Each number is 128 + 32 x the weight over its row's rms, rounded and kept within 0 to 255. Layers, rows and columns count from 0. Numbers have three digits each. The size before them is the row's rms in percent of the matrix's.

# layer 4 attention key, 256x512, rms 0.0315, rows 46-77, columns 448-479
127:135118166125123066171139080125177148113098098081116132103124108150166187149173104087101128219104
135:126138171085116131095160125080106165160110245123135105189137151173159087178187131110115098118164
133:096118192095155112140140110144142095164054164098132122080110145149104151118141108131071111175103
126:129103171182176083074164079107186151074135036085130132113086183109104110107115025131092117069115
121:146112169157211124084167086102202162104132109078137104140096158149122165197127108150128110114168
127:142096143109112166158080100107186141121131087125066165146135142131179129192112135094153186072155
111:178113175176146100103140149123093162158186109112122085127144108164157146071142168112128143102144
127:098204123146108109121160135101119070157086190123117180110147129176120061103167209122096100141102
128:201183097165096112145134101092158129142148095167190087132101095131133158124168114147071108147132
113:111145107099076158174103179095124126184138156130101143166159132108172142118097125132207163097115
142:136110073087093108148096127123158166099156139198136165122177141130170128145128133148184214097144
143:185229174114125162161120099101105064126116139123053123151136160097154131070119126151165136089148
099:163083131100169112166142126142186071094143082084103145064145091103133158129102098180106119100178
148:063133108127124154119120159106190172095101134079138117173142143182096127169134144090111156124115
131:114211114106119136119141136088103097157113187116073151138143137149113085085172166179127151150164
116:134178136151085107140107119135073146101112120168126080164146080146143186146150120130140158114084
133:146111104156146070156153142142107114164108188140076154153186109133177111151200178161197111143146
115:168130130115158157215150096167170109099139052129090113138116068108146195099130095088108088140176
074:129129088142077141131172116115129113188119139120144096170111142139160153147117094036179106121151
069:138099098108204189131140152090120124171118111086140169129036129088108176110114137076141160159127
061:123133130122143219113124115073090125122140141114126123131086189136128119133127163112132150085121
062:104143094090098165115112152092141148143102125117151153145148150107161095151156123137176137137140
060:127130116172081162128093145159121142183088109126135150148134123053125193129103136151086179138155
063:124148102161106180112099135137155070142111130168106117099127116129141134144051093151133100115159
070:143106138116084204169087212113121137105162203116161104111144122194134090133121103093137143097146
063:110132115107114139142099147112193143185096159106118130198124137165114121077149101125152178174117
066:150157183155135124073101174131179123193090083101117108147147146091106093086095068134138116160149
069:136107148126140148161087150143132059130131124151134129098110105154123147203165130095135148191141
059:140108160111188123160119118130095158117117117145128125120184114121124121173121147156138128097158
072:135083144147146155142114150114114154097150172120157160093129117102171138154156145159076133080090
066:137150145151140135128119123101178180139083147106136163141111105151067124121098118196184158124118
066:190133120103120099128089134152147146122109143117117132105093159118158109135116130113105178125119
# layer 4 attention query, 256x512, rms 0.0336, rows 47-78, columns 448-479
135:135112158093107124101170187113174162161098218074099113181123168178149092191172154100117123144165
138:111187186094096118177095119139085134119133136130165127077100175161133155126161104151114103122072
133:115148103153181115038102119075120136080114020109123121080080122139097121154144130070103119126126
138:100127167101183112067151125134157145103058151081145101137077183158099106231179128127158121114156
133:133123105149066197166096123067154134096089121124064127125161058114142114132112108154136110125135
127:182094138204134081152126142117072148111236070116112146149184131145161132050127149081117116136111
127:113093066158057111170139160152148064146104126115144141142107086140106118101115142123114133146137
136:234150082133104177103144103069176106120148090165189114128109084122135133157113145116071095121113
144:183055150114100153231118125127149125133113115140078166156157067117162163117120137135145140112129
136:113123110082117072132101124134175138128195137146109145132111119155146118116103125113129196116135
139:161090107138129144183123116111161068176123074116080112145139073092152184091116161153155154071140
130:139117160113141183145095118123156099107100104129128094101111090053103189107131105209120156084128
143:087158126048101176155113113099141150092115164108142100131139124165135086172146124097135150121119
131:138082133151109084160177144138175101211154148086081145156115057133113110084146127164106194132151
126:162114167125137114125146104155188086101115151145150145131129095106161173167084119099158156120117
131:124067148115124080157135113148114139135100174123095162139161118158136159110190136143129131154116
130:156055125179124116138108118147168072113090077116116104122111120107130197118133086094134153123175
076:070168154125155051161114147118156130132109136130203160159107118094197114101124251084107117134141
056:148052123097145116071119063141069157124128055096175136061089123126119145112110094152118077147154
052:175105103125141142117114140126141202102093088150072120116132128120092111105105128185125140141134
051:111145145135186108162160141168123194178126150165094089109137191152108082090101131124125145147078
053:152115106121116196118182128123183169108154110131113127082149165133143093106101103062066031140132
054:133106129141131146099104114114107159120086062147156139147108121111193117138101096158145197112144
055:184100138152163082161163140104132122130070185169151194128070148172113222080108078134157153125107
071:137121119123153076096090079181108088095137125168104116123069152103122161102122246149179147127124
054:141139133108089157160134117155110114120104142125143060152143099105086033111141165106166109194133
075:102139104110102187098171162091126114137153085101142067133112098127150119108108014135134162117098
054:196113063108087114106120138153116117106137089166083200158159123116119139128187088136115147115121
059:163154082130163114120115124164106098148142107135155191107169139147173113115101124132173129191122
053:216161124130116240136091130117130134134111078125187125180154152098111174118130127115159162112122
054:091139108141160104186180150120102100100132148077125145119144087105080181104164088159122131149081
055:112157090086172142092121149135066173160065070091136137144179060135105117093113154127118182107151
# layer 4 attention value, 256x512, rms 0.034, rows 0-63, columns 448-479
098:155087086097138142118101115128168155105101153093151111071181134108090132114102154178102125098088
101:139182152152156099144147134135143106116033072132124075106114146089103138159097111147060082144115
100:203200175124155083090094103187167148131164130111129145123118203162128073168113156129160095133131
095:077132066154140177114168126135092099159043118095066135123130120078101182135136090116159089125163
100:106118110140096129159163115170141138139143137175142105123160072069114091087106125143127044161189
101:144149159078108091114112165169123151156153148127146090120146136202159199191118106079174187157149
089:073143140122124198075156151139175132132168124158142115132111056115128153158126137105106082133120
103:151029094199090153148155095115148165127091144111114147181069169144146140119096133139167121144127
100:131097126196122149156199115108120099107181114125183157142144135122106187116132124108177027179173
103:138108097110094127163171140164137083127102119106155056129120120131094129060082155132075102080176
094:147125102087112153117149116161144125114115111100119101138086086136124150067202108185122073114143
101:124129120138090112121132143218086108144209112113126146149162181114156139159156163113205093094129
102:099144123145179131118134112066164122124047066179139118091067158211135173147219146115091095169129
099:120123184135174128161158137161169097138149138113091121163128088085108196120089110168144107120187
094:155088111115175118103150137145152118167123095133118104137106146131115167069113155053137192102110
099:165148146137126121144117142131143113134109091110123144151129180071161154232155137158111083165137
106:122073094053131128159136114065116116099119137098087094139133102172124184167107126032148146119164
089:132134092088147106146120126051182113158045134126150126185121153091095133112108135183135096181073
098:096113135187163086147140130104138109159099075136099118132091178137121083082132144079059139149126
096:111153115115121109093107085116153132108058121115159167161088114096160124106161134091077164107128
099:199106156100061082125128140141162167150114122122139115159064149141123152078133160180208140142138
095:149191093088153107117164093115068105134202151153158147121147138123101165140148110168111138150087
100:179171102097101126138097115152124133119108156117083108145117201149133180165180118111195050123143
101:120181058100141166111124129126150151128122111111146077117124172119128153090150123156171128108188
099:064116090046142112120159082150133132161061133118103160166111054108142207149137119135190141094194
102:196131135135143123090124134122127127175089121132136108114116127099127191131150132107010178149046
101:116129094109101094118138120113154132117158113132136098140121143131122094120141110145142145137171
096:103080107161107151118153114107178095123134092105095105148095170188132133066152145064166200124096
100:178119145132174114056175137134059100091077104180113141118117153119122157163149130094144105142140
098:104173168187111152138134145116140108122158146158166137099125183163149020157117121012121147145133
100:070080134128116156126089121136146114087027119110092148142116104072113129101132141075062099101128
104:108102110114120135157124123172174126116137124107141098189135120102163165140151164110196241127144
102:107183131072110164149095169143033131165127138128154096165148132108157168145163127133090192101178
097:149079129178166126078123083137084127126140116173165093100162101117141129186170105146119108060073
098:073126134090148105090137153131186146139142115150148148093102186137146102186155126098110079185114
094:090131181049133140178113192175086118116106150138140130131117076160117178113137125084102101135128
100:127121170147115142125112110104110111132114117125093116082156101128158085158126124081092181068118
101:140140133118199122115145145122099107130106144120117093101177171055148093094161113114015213131051
102:213102195174105123154121155119175132122174084135123163171125118227155159102087104173139196141094
101:133103092152107132123071162110161169183162117124141111123109107113152089172104131113142136116206
105:143132084109138123110160100121095112131107137132079137145095091000115210110102140206126129143141
095:124113084063109112123129111108132154122144149137089124098136176136130111113178117181129155130139
102:152175152113152123178066105109134134094089124123130134085105125106129104199114123150099151140146
104:142111140125160186141076112142119130133061137148103130156197067141172163093155103175255160108126
103:122180117090116144098149169111163123100164168192153149061171195170143153142158143154095225120168
098:127093132123132122133171120134090148109085111121122109139111087124134102103127119042134209101177
104:124128171128150161127162124104086119150135122128110121140112142131115139142091166145089103129075
098:138082084100109136104145068166185108137041124155140090151078111074120159096099147132125171111116
093:128126117078148147147127141066125137129148069139119119139076134101142197076097137107176094131125
097:106138090148128123126140123189148121129130175119139148157103120047093187078130134216123105058122
100:097163125149132141082144106068120158110096123128144159126154125093144104171119168170086134117155
098:110128142083151108087076106139165214157117147124134113159066148175125101173114137114123134134153
096:146091095168171121153137112163114124095046139118129110109090116155133031079141144105109123055154
101:088155114128083112140113166162178111145173178133160162167132105088100153176166103126142166166148
103:163127072164057119138077139151168121091189109136104156103117151202113090142125131067107177120139
098:125166126186145140134106138040170152143221166106136097179188166165127107145114127021130223081122
097:160093139123132108111136090155133151103178128146130135104120166062153106144164164097077162075128
099:104099148076169148142120146155191141148176093157165126132102128182156100171137156108132131099144
100:126130074071136102128156152084028162091160108160162081157131107147137126060110160107177146069121
098:073157139139100097094123114125103116152062062133077157103067115122157069114164103010100172116154
103:143090169170149126185162178161146098111123171130099175146150077127124165132124130118084101100084
101:114094136129139133124132116173156102120104129098141175129106172196099052129119118056125203169113
102:117131180087091103096091116145090140083107122138158110129140179084125138116119129112086118117088
101:094089104170140103140116154109101079112123086115110145100136000041112079046171128087112076136139
# layer 4 attention output (transposed), 256x512, rms 0.0282, rows 0-63, columns 448-479
096:110180131126120125166146127085137093110104135127121167180155128153149131154122148103162128161166
106:151096096133090156133110131094160140126177125143092167150178129169108139128116140094188181054117
110:088064110149113107154154119078059103108113151173127118127099063077110177095128115141137157151124
096:182131169127131121142071133157160165133174100146129118145144138147144090142117121111114158151106
099:166153149111106111117149127136110127151120106110141150141059142203155150150119094110104201123055
111:103132108172149163142132144078127137131138076118111156129150103114174035053131104161070108137119
085:187124118105104065109065110156130122087104098156096141096108179141128106063110147162133123179113
106:103210118051170116110129176158101132101137118170168089077163102077130130192195135164096109097128
110:154149107088171109121077132122091155159083130127088123082174141159126093132100124150124182081119
108:079138148134137086123064092103105175103127120149122164126098136141155114147164067122165145152120
101:104126169152105103131126080122107109109133137149118146110129137138149101149110134059148167124125
104:144138131132131175136139110050181113120079118134099122090081095125099147057082139106047153186133
109:159158137128069143120131110208092143072172167080099170144159083060124096115043085129142172107162
102:184142087099122112112124141101084111126130118172106109129113146129136090128157125108116085169114
090:122130109106050123163127112125123143105110171124135148067143095145107082179125162198085060134145
101:136119102135157100113128160102080158095161120133140117148135114159099098057109132068098144125116
099:141151145212168127101123163194136161123143077147132146123090142093109072125174119184113097112097
078:132147132199110200131152124122115153076112133105121176084150114151161146139133177111137198053126
104:125111146097082135141128123141149136092142138140124107114142082112121171161123131178188109091104
098:143113119145128145173159193149121129106177128161137115091227115147110110144098170143165112115111
109:061148117138175186087125105124119086129159152144115150074141106097069120155113119097038090099125
103:088102145124080129114119177144187127154133114071112122126150132110103130133116107109166118107177
103:117103148168163089113144105114135166140130106136140129063096045093121138115085142129104182115077
111:115096133151120093132130097185122081103090138169120185145103103146127115146129121120091133181094
098:183174152212136142120118170158137149095173141163094124075152149171172047116144112115065147140070
108:101151121131122137166115158166124103123143152099121126172147120158119070083125127114189113110225
106:142122148146162152144150102166096107171062135146129177116118090116125155146152114101171130139101
096:135139098079154120161066138171111139108126145216146159100114142041133140184144100187094055143204
109:111137138132122142163071113096176172219176113063095129165160114117124127091125095120130140116122
110:176096090114154125133126118168117112138119133104120168169102090077064213128136139209156129110151
106:168161148129137110159168130186155135151189136159153099133158129144158110123137120159166142096132
109:120146144107104085107107127085115125117110141239096142053128162143101110107129119152071035119076
115:146095136183128097099152116132197115101133145104083189106116084153116110107090171134146071136112
099:125162148091143118152097128074141124133135109112121167148135147186124124042122066096135164149205
104:193141105146119142167094102113073118102119123106139114162115108126135161100142093123124177070152
091:151106112207087124042131088077157164113165114125125110160127131118151095119097130175166145071104
107:133121115137160111133120139152166138156131082126167135191077178102072154106141144140133044148132
104:146094115117067148147085139162165128121134133156152152146064106166111144174115136151208069112194
105:060146118118166100087186097100012136120080174107146104112135117047104114136151113119110078152186
108:100140120105142120141169113170160104112110133130109146150141149145089139118144121149094118116079
105:114135139163116116157120172137156148114146149097109144113146154215107061142155083071139105159120
092:135134120167133114120152128093108117114109142087160122173146124113133116149115164142121068149111
108:111076122166121165105187124126149086161142176121090117207144143108095119077126156072151114123113
113:118147173152149103108185151131120130138186123124142124138067181107113100119169130100062084165154
113:160076120188140157149163082136103133146077096007095114167125103128128151101096095133129098168085
108:112120168148096133136084127091175111140186109145123149135148181130115109161130172187156018116092
112:145138087131099123140097122177169148100128159152084181116132101136125109083171071127126152160174
098:103186183163107125133181164152114171108140158159103161109162118176154102146105130115114101107112
088:116102122118077095082138116181139114101152199119124084161139161132116068165114116153108085151123
106:140152144104092085119166135052124127133139086152088106138187125176151078156121126098154115191112
097:150073129118131061190149140189100102150118160144177106129117160146102130114163096140185133169131
098:135116099174073143172172134143114042102104131109085129113145118102152141097126136139145116137056
094:107140197100079166137123111167161096173151130143088149117134144102135168167114141127156081186099
112:204122130132159170127124128114111126137104089123110034067127148185193150053055127145106134108132
117:063133162093173141116181142103097124127098124113169109098162095067139168147132131160140118088102
110:145121152081164096117186133229080142119047115148135182105056073109104152127139088209116053165141
095:126111090155125115164126138092111108139082088137123129176122075181101131121102085127143126179106
111:137117102137103150169137046118137054159092162130067105092146158116085170040099111124131136158144
103:162153160173104149145134102170218094146125166076107194117134173131111126170140141155110099167136
096:176090137107132140178088137149146146123192136164163138151174141139088155145107162194131079168107
105:082154111104110128092086125097102166157111095140121079134155158144145117120122066150165175128171
115:128143107129107115159116160087115139142132144171130105130160102081170191141141106213100119101091
110:145134049152140112138170168091148142150140115090113141149131082147130140112161149126131138134206
113:155158166100084170142139131128170133144115156172118093138150186205179146156081129163140190114061